config = dict(
    num_hidden_layers=11,
    hidden_size=160,
    num_attention_heads=5,
    num_key_value_heads=5,
    head_dim=32,
    intermediate_size=448,
    vocab_size=1086,
    hidden_act='swiglu',
    norm='rmsnorm',
    norm_place='out',
    norm_eps=1e-06,
    positions='rope',
    rope_theta=10000.0,
    rope_fraction=1.0,
    qk_norm=True,
    attn_scale=0.177,
    bias='none',
    tie_word_embeddings=False,
    parallel_block=False,
    init='uniform',
    init_std_qkv=0.0569,
    init_std_o=0.0121,
    init_std_up=0.0569,
    init_std_down=0.00725,
    optimizer='muon_variant',
    learning_rate=0.00273,
    lr_mult_down=3.0,
    beta1=0.95,
    lr_head=0.00692,
    max_grad_norm=1.0,
    warmup_steps=107,
    schedule='wsd',
    decay_fraction=0.777,
    decay_shape='sqrt',
    final_lr_fraction=0.05,
    batch_tokens=[8192, 16384, 32768],
    max_seq_len=768,
    doc_mask=True,
    train_tokens=136800000,
    max_steps=7203,
    dataset='wikipedia_en',
)
Each number is 500 + 50 x the weight over its row's rms, rounded and kept within 0 to 999. Layers, rows and columns count from 0. Numbers have three digits each. The size before them is the row's rms in percent of the matrix's.

# layer 8 MLP gate, 448x160, rms 0.164, rows 314-447, columns 64-95
092:508435522420452515550550351532476506448474578470524514391446451556542528563398486498467568496503
103:473536483538500480475550606500562480551509433444481535584506456448553476488454469571519534477394
101:511624480521463520458514486548506552552472562503368433392515499464489511521545504496515535471430
099:474455461562488573533659510505402523462561454436448419535513547483435521497552607461588467573525
093:531467438552543541557604519466549547526504538472442561572502566557461514495382595463514472545468
104:529460511548426484474425535519531581462512422576415478479532520516540534517427498473471521430556
103:411551550569535472568530469624543535494535534453557494514479483544450491462574431480441446481516
101:466524534564486501492519465456499442535515394455453442646440498538548415491400466535490553471492
101:563443617512465451565543493430593480545561496433551487560501495517479469436524580520470547583391
110:526567509507479503419501533517520541468492435437440474575606495428524593547438519648566562558507
100:588515546395491442512445488420498455498552561475384405505485483427499541483429488492455577547571
097:450466424491491540561438572442575587445594524513573474566527438464496490498523521531451529445472
098:455560454573579551562499479515481540634463485489503461434564488560405491563407466474508486493478
099:462581522470421548512556562458461460409603366450503465486546495524484470568590528471613530430552
093:390482498478478532519563580504463531588489493536486441467505443499484488513531538433542421502604
104:479455558515519527466515534545543465511441518471476414485478464559535441530476519497522521488520
091:426484533400581521474439629551470574520507558496504474459515506461467482488513513588530446478464
095:470516441539498562585559473485503503492614532490449506471562460510438511612538470504530444449481
101:502580562522456616381549544603548558539480554434544542631362534475539520525559533501451502535487
103:526523583477467515528566513513536489508515536407497527498619488566530482473587521503470558411438
096:493443548418479498466519540504484452548530511502586536448500508476520482570476490443473528502460
095:486477561510478465423473439463464530458557580481527522506485490512546512514495594480488493453488
113:535490427500540573516532498438572543588584430468424493376409340497438455478516545468487536491505
096:496499516541561496495518514505510496491534540436418518449464423473482491566503481475492543623469
099:485509426513491471457465453498560526444516489457494560460493538405513498519480565514491573462457
111:508572459421519469457493411439414508460475522393489470450431595484505478541482493552467489498540
098:494521397511499609483510489501587509473480426496503510501481506481477456490479590476542490572473
103:464518474481489496540500540416512569526427510531514491475519534516439474478504447533481511473546
106:484518524470517447447531488540542507418586611448497401550516461498490542504467451427497448503595
104:492459436514565552443474476454459507532522460466575433492551495509546481505522391374439594433508
101:523483432549471544460511501436426465483423495473439503427482515405528507494503464462403532435442
098:574522513402489514454428416528596528508544481504601497487500502432494532479517549491459543517467
100:464471515596538469501473528461507492515545530430520514475568548494522596463526467460519493567408
104:434488502479454576472526486452515430514480506559430509479433486419533475526469556530485516559492
105:493555479491510443436476558491538483463437448544427394523526567531506442503498607478503520449441
101:429517491522501499583476568521445498381425437478551586504555545510540511583518561576362549569524
093:441497450578491500511464514495523539499471476457530475463552405557522474459385438501431505429520
101:458467481557518669525484553545443523495494455508481530670551499450479494510510503437439512518520
100:473514486549521469504654510498452461501499568537541510546517542407593567472524554468423531496472
099:534493456477494627508457551438467543586612515412595506465516463521520499451484553548503485533432
107:541583493420491506492530506536417504538507499530496504438504362512560548471533603491532465396460
098:492535576479583463451454470412516441457382448482398380559546589505488556447510496466481552456520
096:447515511547544523500540501524563457469472485496447469495547595525436419512423507487500522523441
101:449514518492512594503478480546564498450557444469435486513496500425470499479414465436531475519498
098:512613532412591525546518553473534519551418482433522588561473508493516527502513543564492562497495
105:536550479507512462444545575553455521464570443477483514525557469501489484502439427489477511414494
098:502511562510481505410421482422510504594521415472555466573451524440537577501445543472399531470586
097:485523548431495683527505460456519502527507454548451517546445514494452474552512501524534538500555
098:523560552569439494486490477490480505461429512596478549521494552478510536467428489446635468556537
102:427515557539397471479429495459499568562457482532453431433501523477455416428427494593437500565534
096:550437440458432502504527524479545610453528483552445445464418582516491584494454481525566496560484
101:555533474601513425446486534403530623392476528543499580532486546504557513490531536532484456528494
103:483453473527522498572550456500543450553572458438399532502510442498525519520527509429447581526510
102:537596587503461506510541446551502477561491390518539460455524458515479535531438511505426451572525
106:529388511462419463470520442619487530522438433540555475484543514502568543537548588517501468508555
104:538539536560522553524469461435459497412479525500484515605555609561509537519385494544525525518530
101:536490534535529511477491407499485576613494531551445537350478479471572522533461571471467580449546
107:506559532508493520400489442511563514512507552393505493492510496479382490515536454467528518439501
090:552547535521489515469598426468576489453458535482564490431498438505533431578427536546436526570475
100:437564513514561546489480602472495477472501462409521434576504464499461600514471478558442498461581
092:451533400481543468487522476518498516426421461501589508495421498511567469603550475437506547490497
101:517487531436511466521477548421494450538444547511500499542520505573614486586489439489499570595540
098:474535477484501530484524520497512588479491483478446459496484610483503441451540546459543505392508
099:463451478496514482484510441393537488529519505491525475498526503493511528592459495549488546469540
096:504456453615482412533535484426538515470575529410454495521474528507504434512530505433486535516533
100:525470468518479505511643416483488501425495553514477491498469509548508467531497564497457411433512
097:468510416546480598546502450456546523488372498556581450534581325439472471537415549510493499539615
100:519551487590494445440435592451487565443500521492368347502537562564504557460608487504493625514457
106:513501480473536501514564490527519493466495492485499470481484465548495450532596487490466492627497
098:534433533542512545556519515430494528525478412543532486621507534523575439539507520461480490465587
105:524512418485549606434547424515597444497545484429514488452527517579472425455460516430600593517426
095:545582660449494502502504548538482519505454546535472543485518447492443503514398517495561552576520
102:473509552514389568472506477440542470503568557528504516550526556489391500514372486605522512504561
098:547574495477516431507498560454476536550434420429617526568553523452551589442422443500590524487541
099:497569427565490593465523483477447504512483509455472495458497578471507577482495503472541605550583
103:503581456553581449507523528462520521539552490545517566537472529513431588520387484618532485453392
094:409506455488508448489518485391504500539456466425543469462591453503542546497433461520469500607441
094:524489549576517504471464572513482552454521592539539392544533507489412511478519508522505466488484
098:541375477429522449450579614489420568551593559448506456480524522493515560494489594504403520585540
096:587428515459532457534454520487494520454565428381576451500548472599514367403482452536480452488514
102:504582508458461501511542581490526515617526540524521525486472566435502454517573548509561478583458
098:510563515479521433550475534485496524502484555588520512463549563423450541501391568532547532595533
098:485559460562546380548504592479472502486475524450449528516474478491480489591425509549480539520478
094:549482514539506538567518504475528414500495511438597460530454527529481521558579542410469590529402
096:490421528504423581490626485545561462536490532566425478533481462555442400517461450467487472450591
107:465458590459485478520541527465446483520489544553521435470493461511597542554526499601530500503515
102:512519524410509533470415491554533471553494557403475429569400526492507477431522526480481454406464
095:406428596504484582445477446426572486495468486491436435531381486446501493498447489492513498504486
100:464489453565451603429489495501529494535551519525494553488471458482470557491499484592503623549424
105:516548516483470487398456574498527514538519544525507483398520470620557549559520523553641537498539
094:518535552419512422574535503509538529481557468486460496485406479481564496521521479464553462422544
100:508476493485487489477504442467533452494630555411465502523520429546513638546575543500474488492493
103:437527574471480482486519432459442712520536570576560541462461493516492518480525522495468473450541
097:526494526498519509548538567516511523508486554453503505512502499508510464533447474526469529550511
098:516489545531457487468547464499454496401514475483501481548473492550487535577478505540441534537483
099:549542518456502464479439418580574503558522533579493473441530508449577564494489600509418511513471
099:558554553549488489516499499472554435554518495513479500509460479530514543495510469509446570580479
104:532466498532387495459551414532504379501527510491441484499411550424440522426517407518487514404456
103:459436462520461536432536454497468530586483491424556474455523508486545425597510464538480465514451
097:436455520475520520472549468522491556493521529368525484469538496477512583540510494523455431536537
104:529580544468515440489473464504464475544503539462544472476415494533492509501581461468455528473580
096:449553533456504565503500481493469471522557526460441458496430439536429496513594542546579541455508
109:470453544485515566484444504534502561525498525571491453516442524448448472486496450541454488514414
101:457515484469507425563457497514509457429562545369547446463486478574549451440468567506576588470486
093:566605506561415522500434485460503507561570481431549528386482519483502504477489516522563526493417
100:492612535440423480475577501486502533424437507461527500459485438493503465465552463513432489416428
091:528524537546538509483533527548496435494565567516459488589447437494491515513517485582562535547460
104:491506496583481526537514499558466606494509571404512592489536532531494555537579506541492431466500
099:473532456442533415517499602536525476489495573502453503482460497548504579511504489609474443536478
093:395584454547486550498440521531486561442395392396446522506448498555481516541442387486478456498547
097:450560475449559520502529480378452484525580455445455527528434511509548442522500561502492537504534
104:440561485542508605548547460418544537488505541484600509549502563511377544493406540460544515512464
105:534465480424484423402547545536454501472558555549435469451522512468593383500424472446463551449486
094:476416449534517435526472544526525514516561508472522495454598450493447531491495414416549572514443
097:491545467503443422465413510514530548515497424531497495467493560434467477527414474492405440526436
099:462447492490485439488473545462563481504482470528455382516534508529539458455523447454530501446499
110:563625523552513449515470509486462498447442561477474450474444523485463524471405459531555620428487
100:432475479498472463554556517524546559570495565505568428617506572483486537528461477500486492483512
109:508505491535538531410440522470527562515541476472395471497431508537480538572445422487518582432529
103:521523408498523525491460436439487558448510449521528468551463534504464445465452511625567543522379
096:515492561474517562456474491512455480505509457573534545528452471461574590565513565467453505551536
102:560553598547464543578533555620560485549504465494499500473469504536560394496505470462417475592642
096:375483447567456512502512589489579526522509496497496529485497566513488472460544516539529524528511
100:471504425596475499502482563553567538524535497503481519508472493537466469478469518568514482617491
095:435446528542438503414552517519543550471489477443560475510499512488403586510507421522524457417468
092:417455493437501475556515645483476473499471551538528601524468483456376448446494588481474484441427
104:491504558498441452461491401537550516496551559526558511517492500566458495581485509443495544519524
099:531519509517477475476483546495532547507514518462478495430517541524509539548531461520505536472442
093:440504558528468520445556587508479424493508519561557489468515439458521503570501481483424475499468
100:541498417480547600442404452578542582589536477475488573432506459580399489482505564468594552508473
100:469432524600507568488462569540517653618505470492498526493513475455402451496456476496469478514478
092:493557430449515533520554482448485458543430501643507525483537454447429530457532495453568515513527
101:446539483523491484327521512512489512549520440528598476611371546470587526522514435483481525458432
100:570500501567498480502470479503464497610553488497454530442438462469493486448515522440563541545452
# layer 8 MLP up, 448x160, rms 0.175, rows 314-447, columns 64-95
099:455455455531454490437532549443513531489498537547512537588426539574467510462505384544572506462513
108:520455519436550500506430536529542447561565434518485438471523432481477504469521452382507606565517
104:484576544489565407459539456582489507508570594461504522514466448485534491554445531540488484467601
096:453551517518498485535389452518504510581396459572478535497526498473539491443397492455543432512498
092:471414449567521467587539536419446495508507494559466518560430502556461545499507527466562478480457
111:501434515549543473517425523426475460511558377503485433492490575496580399564507507527524495456489
104:379547460509525450573550493563473461457431588495584449544572459519482578472495473431444460540557
095:450513499509540522566481535469514474493412484510509552527562501496498528552464412486498450594558
104:454574395440489509489437479564477541403527501475538569539483495515495508483371412525530564475632
115:447535582472415556474477502544535475546557514496587522542578442475496550405591432520514603545506
103:497553503512557517525536466451501521453536542432562503548542436582446516490585553430439409534499
091:507514491482440519506533551469494455590508440430471556505466542388493474406479500609446547493611
103:499452449506532495579524491426416413477550442551524412463575555448500439493489455486553510527502
092:488501473428475492537517527428543456473495454508500460462506493467504569502430595469628429516528
091:539469517568524479523482603427485494436564467514483461460544446398460490493569457510406419557448
107:488483577539505456600461516486542494554472458527452450562480557464438413443458566537444521549573
093:455558504510443544563589480494461454504480461493535536456453426490541521508541503488530501528508
102:490483533511447470537497452584457489506478620505495470477615497521523458533477474546461517458503
108:525489433470524563405539566592502488536466513553530428449474463505571487461431560444567526590412
103:493564446497536443459519494488547473551478517450601427558477405537473492459575529456536499382517
092:559440377466532529517469522552540434621481492412428477471557550467417550540443423578448500462510
095:492451505480496582493523480565498508507370466529442539483495464475523511436606441508472512507568
131:522519551453470536498514525443543473484457516477497513403500537481567507454509502446548472547432
094:509543546542508564523509510523509524597448534551564474487523458543548513428520526555483485437538
096:530559483473497452499533477560556413471416559525518375473506470487511468564427458578511555565542
104:499520496503508466496470603606520467544497510503499467534617518458398515537489488542434431519462
097:546438497436386495493512528550565441531457508615420472510553537556500539534537462533441457439478
096:535553483566476563433430510528478534465526457496489448458539495557510509476516450480487489566539
106:513494469520469611607474522547477520511425532489534483556572479468554510482419537543548506559541
098:604583575501475444550484564442558494563489528483466535497492519499500500551526480540446517488458
104:418552490484534482440516398527497453525513567476468504516556615497457528453442488421387482503534
102:487449432484499541446597446539436507502571471501457618503490439525508568502476446454364463535430
097:499621575518497479459540531473513555478508584505485466502493493516564475515562413482564412593566
106:568468498463496427433487410442487531561480556511439336528408463537519520567561521462467434454541
096:557517478499410497518535459477487510603522503562507503390537484508443466481488523470470451555454
092:531465476476497494489456550538561472423535487433477532582496455492545498635533445577499515543514
095:440552528479557530545521449397468506568467502513544547505456527500483470510522376478591472481433
098:460449518467477460476506487452527553546501614470501499545452452513484459492483541506417509550388
097:440516450445473451492461455386487512486533575568473495517453586445529510395506480433470544494568
098:566505514468495515518502451545584534457457513570452551526556496494458507466458480488587412461497
110:520534424438555552438465495456516459443473570503557429475394620537457505496413382502442618524493
097:485443513538531478516511512473513472453520542476383449530470564570449532475488471523494616484464
091:529475462517489496464446573486413502481549492478472416534431488408572548474552521512514551467563
099:482510525476466546522565430347522570481544535451560538500460516428491556539462551534486504526435
097:517470483474474484458410483499486493563408491538526485496532417468547439577516511469534540537538
111:455479490483535487527620529462519492499475557524477509498520471552518495507456487519486458490595
097:446482611452450605490437533526518528594564448580566575464452432530413469551578534521416514459545
099:440506502471493438480466471495497462437492455568462449616460499527400551508418480511514474484443
095:497476496509482559497559443419484474520487531459506425533487636573513494529477472550598489473463
107:496566451554540490517450445548426462509465612607510564481551486508525522540649603614647511451523
100:478486502479533485521458492462458541510544490469372462353616501458434578543447495478537530540518
106:471494492502480519474484492495568550436535529532451486537457491513493427433428511516444465478554
097:427496558486474459469501473421554461478463493570509415507557460553473550572519541476395475456609
101:529419478536564449514488405544597459482480495453423414429567624497503547554461512482451532529548
111:528567451484548424469411467488545503522458489565479397532430558542503600491556501508547531499478
106:503519559554544465489531519423496586493427415491515504431448543467502555416501470503505425530558
105:495477513460600473536529445470494544517506537508644518499507461504478476448480548568431447514370
105:615432509523493501516414507525536521521511520487410553516487524553502453453459418424531463490493
093:472567467498514599422445521569488586515527472465444490463473533520548490504534503510445464536394
093:505513530469517495534622485501463458495576480439474431415500453493563549522533515606483509423452
099:559524520536523442582525476487580524550521485464529422507530530484450612527523479444526507522428
097:583464448481478540425515449523518513521558613498580552469456553450485495452578461516455440401543
101:435540476417529555515435650504506485483519474463496405565428494390508490498448534533458503529435
093:522386467535517494574492487405584527452581482526497496506457430650518535500542543403607497536512
095:490529489530572573534563533562467455571509537473518444487479551442476431484475568481482505597551
091:533405536452499514374496439471526456450530463537500431449580424433440558438487482532571462527542
102:485441448468548504500588482446496509467417408513494575531660440483504552482462433518441456513405
098:387521479537489474555508524545598481491494559541485468511425527501513384464544468512432547502464
114:404491487553442471446512523498432471514543470419506493506480460539385511496444464581550520515506
096:684518479476479477504513500556510436466518419446542544501488602559501486527573570559461545522473
113:500527550576472560424528518464507489514508528500452493527530528473585508458449542487481526554497
092:542442445495475469482480471512544585390610517542615551529577537459511473461514554451534445390491
097:564478484466665412454558551516545399583531511494529471401542560485488502505484446561419473434486
095:521513531528562502521357468556510486469485655493432512462451500506512438445546454601505488440558
100:486442492449495517544441472544486458545424562546411486569553456497517464518461457530527409557559
099:558472529493500555543553531430472496554528471419520470492506560551574505531482446454504531486457
098:472516415475467442454535523490547607496472492534611523572403401409494427569457520561445476480506
099:481460546524468452449536462514483438506479551586442491511491460512445471567529474530528492526452
100:444504518511524503497534491519434440455518594490431446589499524606434470475486422549422589392424
088:601445460581411410517467456471431426421551442538589466468532376562505407526426528517632500536463
097:560463482405535537471537436556509492572508419425557537537470545452467466516434445533435525559513
098:588572494513532472513494508536498528495450488409483536533470608464405430448502573526559503449565
099:479479537446472497547498426495430446473474585500494429563451497558437499491480574555567543485476
094:464498458529474511555565532551533472450464488495501479528486534516546480548599441395497441393469
090:517480352504459417534466509456457499511563510442423526459490459381511468546525456502488461434538
102:474501490493602499486448425481504444527499557543487390473477568593508562511414563478484487509545
103:531492518492465562518559437448435549616572520533511553537502484516450521486530528515413523497471
087:534518492489513383490556376571495468564423524437459428476558483482535439493419579431503468475394
110:474445502497571502566431407520436418443515548549469488462396517519527556500433510499371467403478
103:569460493542496450382558459492559365422392435459431508536488544521432553529450485443436565412550
090:548462548449441511530584452549588439593500457463514495522585401528412504418513572510513562412460
096:573457515411469533527515508456467536443486479492451463639488487580457468479516482523427398574496
103:426447496534477500568530485539517491549545458509511508452500506433370529549567557503575555477560
097:525427614569542511481390513409413474533494429552552498508470589534423355537560434474474491473568
098:489561453490584503587602500507488569526594424479553522537512437456548592557501532466509517572535
091:505528415539483514511488563376474493533518608517455518529474525455402464472436489516514438545531
106:467534523468529507547489444637596520496442442546400579550589482480457563595605487556510565543490
099:456432487474470461563542593487501508470469483434521502465515497499526576511463555477495501511481
108:526550462513499441524450486598510470502501490529388570500512482516516583592414413487479614484562
091:544526508522546442474439392520501529520447490508525525616482450456465542533494452569470512555431
099:467437505403489464516546484351440523504503500495515487503483479591529529424515519582465503399489
096:472475504545455452550588503491524526530486453528409448538527576580392553500564520442523511505502
109:429420513471493491497486497444467539467438573527528545572505471490495636526607566470554516481354
098:491508510413514555514508564545523523554424444500460504578542542474483639482490372502406416510462
094:507594528568513486489562527613428478531467496489509513502450427593455416442426558570495534468584
095:478458466430533458473463467596461382458434497557480467535520541482529522578580446453595551437518
092:486512554543478541430567506503560567401537415519522568450547485507514437417522536488556487536490
102:516511404447462477467497517454566342480492507556456386510530506437450435457478439508452547482482
107:468453604444447539508503496557556503526521430467513537549600576535530467520405435492435564463440
092:417463491500616549546428461476434536490511543503460581619482495475497536597480557516496493584532
105:388386460498465500473471525521533519438543527403556472491495513490533444448547439537501488528563
102:487499495452422505497574538496479452525570568512490470450509482380460483477542481445492397493530
112:479440538508455525518570550445467475512526504552538504491512472472512431536475450498457564500346
101:577459439484528539547423398527533569572414448504496453577544465392472477452450484443480482531561
094:471421469462547500547508522493552570427512522438581510511572474440408486563517464543543440522475
098:478430498472438462443509408540471523518515499501519470527479516496461522493422480488526514433507
109:515492458496489467501516542541489549583553369435440551542500456477449485655592498427539465551591
103:497481500447481529515592419607462428487456520439551486470559458533471480497467404486454416492483
110:458446560624550576470472498398471583497524483547493594402507544446354480492488422511431576404423
099:475523443570501496498572539531510368501436493473473506622474476494399494512589422599485548482540
091:529504556568481412495521430421493491472472513504506473465456567371559408514434533592582415531551
103:447488528467454437525497388589380457448528506533507542545501523451552502482413585543529510495521
089:416478579469482563468518462448512401537520611491471478583615449446523602445403503521569430534471
101:555456548475498536434496446494513421575504503520560503499520499412584488519486563416498468492542
107:514478484550555435493481481508519503530495486461430517501447508482521429470534508425485475464491
090:465484517487548452477541494597542495544565536462449436559495353530460525541501524504483477484445
100:456548487497553544457488491531441435534513504566522500524472437441494558643486465517490518530452
098:507515531559419479506407517480496509429582504539515582379568591609451468445536453509451507469528
096:471468460488506526537447454504507447469478459483436573532555608604502433515482500529420562355458
093:455452500453508439519516422482443541570495508477516473526442518495427553530434458497589514609490
094:510575528414521408399505477554505542429461466559551501499528516587525525555497483397612524437421
088:527550486460456539471563528518494393546514512465532459537474522440468590477485466449487541493515
105:588456481492492515486485490562478411519483451497503451490551458408539548422425609478476451510594
100:425583495488576518498550471484540502490525519476533510577451437520416487549414499502499478473530
# layer 8 MLP down (transposed), 448x160, rms 0.492, rows 314-447, columns 64-95
102:531428508380497432527474591514483531490417510502471426435522453508443525487489478574455535519512
099:447467566570524480589471488480461481465468430519492490482493432402515601540560504523533521511672
101:516476496450418445451488493597500469540523508529593606474522446577473494468522489437490517498498
098:469494567530489510455547520493535536527590491492554498472604456527516573629480436560489547501445
097:399558438459492538543456504517518538568574442536502435591564499496476451509555476540393497532609
102:512507510501509481493480461477486476478500480552474499427543474521497473552463403383503508450528
110:500421594609548501532515389484438512557544507505458471423447512518406530538466496472469517488533
100:524534643568438513508476530505509489509538490468449490526496541390486531491418499449555455548437
097:474565485510509498398453570514442499421430535558467427518503483523470476486391508446539480495574
101:520479478526510523529538462514554528548490504495501496519589491524449568479550419479532555433500
106:456478451474474560473456422560484476495454519578447533539513444492481451427477466488485468534443
093:582482507523542451425571394559372495510501513480466469454466531565514499518565511530565467526546
103:572476534472499511525538527396596535416515452466551560535510417558439532553474527534572461600523
095:465545523475506475498500468485507451567460553456488574570476465560476566583444504487501556516494
085:430492445535464464476591444571542542494533610541518532512468551551430528514584622497540643457533
109:531510377464413478496503527554525477454588547510516497472500467465442528440523550400516542421507
094:516539493571502458438521455453499467569511443506582479416470617487425466591409502503614486524623
089:382550498501488478480560489600502483447505446481479471449538468416504440518491497448364523480483
102:526472530567491484503430605541396477521549454477504546482579457517451468578551506580573586475528
099:487511485446486495477399615519480421447581563432497438511477483440459542517420463492557536468456
090:511504448500494446557475483565457546478530455409526564363447438466569472533513514547516566505477
091:542451484439473440517601386533434456361539509457520482525462472462440458527565492524450468471450
125:554471564556544466476538540566523534396466474510451443548452595449549580566559537589411531492476
101:447460466492518444406508513593544459594526534493499522442412502573528515489575521577537416498591
098:547556502496435478544548546454469490460503536411398438520454539446506416484517490526451480519508
090:484472491524520470532574475565461515538498518494499540517468446502429488472552452521429500517595
097:519481428483588567481537406377471492559531504511511513478532512536451634563459446512505499618561
099:497521526465473485518451520563366510535583514519493530531495455398481462501486542539465522468537
096:481466479461476519492519502496492548512535525521499400456464517546516491503528475496549541571458
102:581543450463497473501599569455435399508538527454450588512525515566625596521474371511512444502526
104:536451509499488468561480487484456504557455501435501507443482487463429470426509524575508599487517
109:437476504500462474508513480452512483466400491554444523511514553481495434543509475498596596538517
098:463407474509570481510470444486535492501467469406502426544551553508563555521539485441526471520519
104:473591465525520491510549488572437566556543536463623537473587530481479498538613426466518512480506
099:475570460541461484521483468449511484509648536430541544579452533509484549496532464522504446507406
087:532483500501493428521506416621602530672536529596505491536496499441499457461440496511579548577484
100:440532448402502559528518541437508529513402450556477469484478548494480467519472571451430627467455
099:430595540477533520574543487519527497524524495398493500472452381594475451518436533512488524514489
100:548548361482588439396442508513640435477457529537398452488511486509469469423491511512483510597571
098:486551511498450460569397555530475533551603463466470509546521456480448424480448461562477556475560
104:514529515427488492483455462469468444518577556492494486529458565516560431517392422468530410475431
096:514582587565479487437432539421452479458474467572514485422465515397571576447560507397514487527516
095:427520428538489462487447467569486517511530632506540482464601496485499458460496418594447546542534
103:475437483453395510481407562480477425513509455525497451442495438562474547523535519468524495408483
102:549495526431545490447483538452441542560521567503435371536467470606486529560481430449610469519516
111:460496500508430532489471549481520489662470507506553561367526561535468485471469526422462561526492
105:438530525437471598519444499466479500581476462524504583532412502533503527427486460501434484470502
091:543431592461493506442380544481605540424488423483495455523497480525529431497559581376447439446412
099:486530528492534579546485485472569513444463426508371441540614541437504551639517511439585561486520
101:507571523500481497526541577516449441498531523526479553566470442380424460519456535617483460424455
098:534503516505522471529566445565600503438492591459475470450477482460464520477560462522564506525534
107:630485441526609493488578474553480405508469528491472423534546574563512515444518423434486485469538
102:444484557416526466577460509546429534578585451492495563584502485449435484574541481515496527437471
104:484537422421469528581508525459432538494573576497559526548462398539482504500627497472576414560536
104:496609532494492597536517525508533417471489483458453495490460481488573489484532418554411467593471
104:482508514512538522572491480502427472456495584556555462573517468457468487493381421537485507524544
103:519466375571389450525506528563470601512449530542454517559537559514440498516520531485540652562515
105:545538526423475500541475505439468525490532514578528452529468503445538535550530411479462470534474
096:557469512492460463463560372541499503544414581568520462417440477507422570431551467565502503549497
101:452488521590475490470612448492415621553380528521585481491506528477563465499520605587564471497501
101:439537544494460542506508565471468617499464443460409447503481497551526480521597507520557386562437
102:409438490498449624465511465525491510607529463487462472549500504563503617467429521503411550481464
109:614475500498451448490462472531503474451464541470520553413445526483451474455563506406559439431511
101:435495461548456534540422504549436525541487381475507510508457517505541565494490491537500538471454
099:514597556609540486579501462462604439571486536458440434510449461544591460511521473711428506566500
099:533547498630433542499552491467446548488548528524514526434549520539586384534517520450520516548564
103:444621451526572496510499434540570526424451493579473437506467519551450524460347586485492352535466
108:530429531513500536504484396509478539484586463495512514456454521551467494467522486525534488585514
104:454486482441553500537506585506486419485461610546425451454499530575505472509454552556466510550390
098:488457494507353530497475548499479562452492468502477588448466506429480474509455534457494459550460
110:524446488515489551496500526491442584464482469474452537459440542544442443478438550476565552517453
095:516429498505443480529457664518493464593466537523474536418539428548553469536546504550450577532535
095:405501500482382475470541523535577550494464461507547510526518548459619510416489477488530499502519
099:470519465466505449453469502452448415504441536579541380448399488475425474524601444508451513402545
106:612499575512479424509502576604533461485523510528448493450506484515423519536527578466524428575472
106:572482541565519416474460496497576448515547490568502474501461512607427444550509562503418553561509
092:535507499563480443555533528462449475512549508485497485547514507510524503483497518576467444451450
097:486429451491535466425421600432549428505551528478572435493456584545544423425409484429564462558502
100:492462452562517452514507524510523521491375419466498465502525549471476490508569519493578533468515
079:447477502550536577441503559473608552558479506545441611536489477531440478577500556513575718500475
100:607557467424553541537489416507514364462456533461431441480462541474443485506383397472453420471493
095:522465466396440464469514558555521511476516436418489574574482536469520448484523536474512525527437
091:526587495483418501501542492564484535503517515532530472463524496403423503490457555546482583501379
094:494499477528521515532491469440407495538498518389457439500426485518494482436564511462392584512510
094:494467578421586449660544552514434530455511511438471479565466513510615576429459537525495546485455
106:470592594481388544539518478527458476565575548558493593507607531497474498479501483524478494518531
103:654427437429512406462445493477400488462499452661460519512433481439516553549590468475434461574491
085:539501591465475470463605459549467507447510477466553544445471549554523449574429487526465538498510
106:515489539559498495443454473391594549490517544406492502526504515512383465449495523560545533478594
102:511443555457563556560525472470423488388493513530505501482464493515550523559550472481462551485430
094:426495478528573498560563430482469547555417546515491447508503526458566389528512507447557458514585
093:485386385506468515551556600545568453433453474492505567504520486497411415500524572572442501545441
105:508453526514573558517521469462520496433519464476491481457451557550425484475514519478479565469490
101:480465523551453506412498486513484522549506502504565401503454462464536502563466558561530474581533
097:507531545552564546528506456522514503536406529559609541528494450602410442568537488534506376512501
090:458481492438520413477489521588583433452506547587513540501382567479529461478442556464505494488450
102:440518556547489457554444560427440538515513429495457457430478466525547528513449466501492508600511
107:533526464387611483475604467576506479449567520488518467487496452454545526506445458520522406461414
116:554532446525550474458530562531522554481487520500484499565560545518533530520490473472492490402482
093:505466438478569478470442515510583484540495597487486568428465421467506492434479538503477612488442
107:462425595484511489495456499519517587535548510482491523518543554532412517423481581491564510476513
100:473490532441468488540449467546482483477533449542509491434434538507443618417567499424451430483464
105:448490490442429475403500543547507577427572571509545545614539461545514484514494493509461441429491
101:531481493433531528462439535466539428496586507556538496510437502503561526459539508437510549471488
084:465573408523496411542471452446515550567512524436593427426569401421500525473598417488390528409521
102:437450439450421420430443532460481475473530487420496468518547501414401518519490620425462504474569
094:522458482499545497468509493449487501597479609490547503516462562534601528509476502472573401429482
097:531392466471504691502545567442421479568482489475473478575505500472494449558589400472431454420451
106:552459491488610455427582507514533509545516486517456487526621522517442439559503453478539471505451
098:553569484528470396458449428539388472488536535528449519472495454604413476487513566510543570488471
112:465537626526526473470480436512474527531516596511484595518372503448474430550517452492516524508547
099:579493460515552495571528426556459454476450451626543523503551418563575424611532486523512495465530
113:470416445491499455528506488468460495506413543509467461388491446551461519449465543579486454457536
104:549493476560585476462510607593520453547513479508474544483473488534561474468464502488493507535515
100:417504520495547539549421517523517536528383486420483418503504442523565520419416469510452494542602
101:584426527447508391514503503511554545464498555478489476502548511507497490490442531478448479594498
095:447465462473484515526502457513435530587551462582363462479546440386570514542568465471498495512560
104:581576551439581553489490480483439425487544452480451559489461508454548502613548545465491610463418
112:464519521479549527457412411569513436482462526472560557458523524464467497523434519459556486536417
086:553522463595493486535520528510554465528481575447495526451470448572422523507556523500342578482430
096:431447516483456420487435534516442567461438442582554512496512475506486555504459499590503533457443
107:466551572466487502536504572491545538544471487577511558546501488386489501502434543523478547595558
089:548531502565486552563566504406480505478575558521430541469483528551421465489391532501569462458537
102:486496441478521456520449452440471481468442481503497474469494525504529488475538443424478483512556
104:447421558566421474568483424463518502422552467480443598480517503596504541620418490619447536576528
098:574513494559456449561428553442448574469479492506569533437468473476515593466476443539488503428506
106:472455434519513507505442454504501564536528436426461461496423536430582550480594460400469519510538
103:536550521516596465535473514467503517605535550426418488456566472386490541525479468559447522440396
094:443483447537510486490549392526514517568530466433540343561393490616531475566515546512475449534482
099:429442496518567532450547526537452446500493413492521472528584518501554513545505541413472469465475
086:520400483568584458394511458511429511491493521493538487532540512578500480471495432491523460540474
094:586393476515483523487460576528497446534559476420560541577498496521494471411620383426561568446465
104:559422451508545585564502426490534485507531491521540475441512427496453524506440484512499529467483
098:514519470537619472458539466520600512489435519542505624470502532546376473599523450493446519505511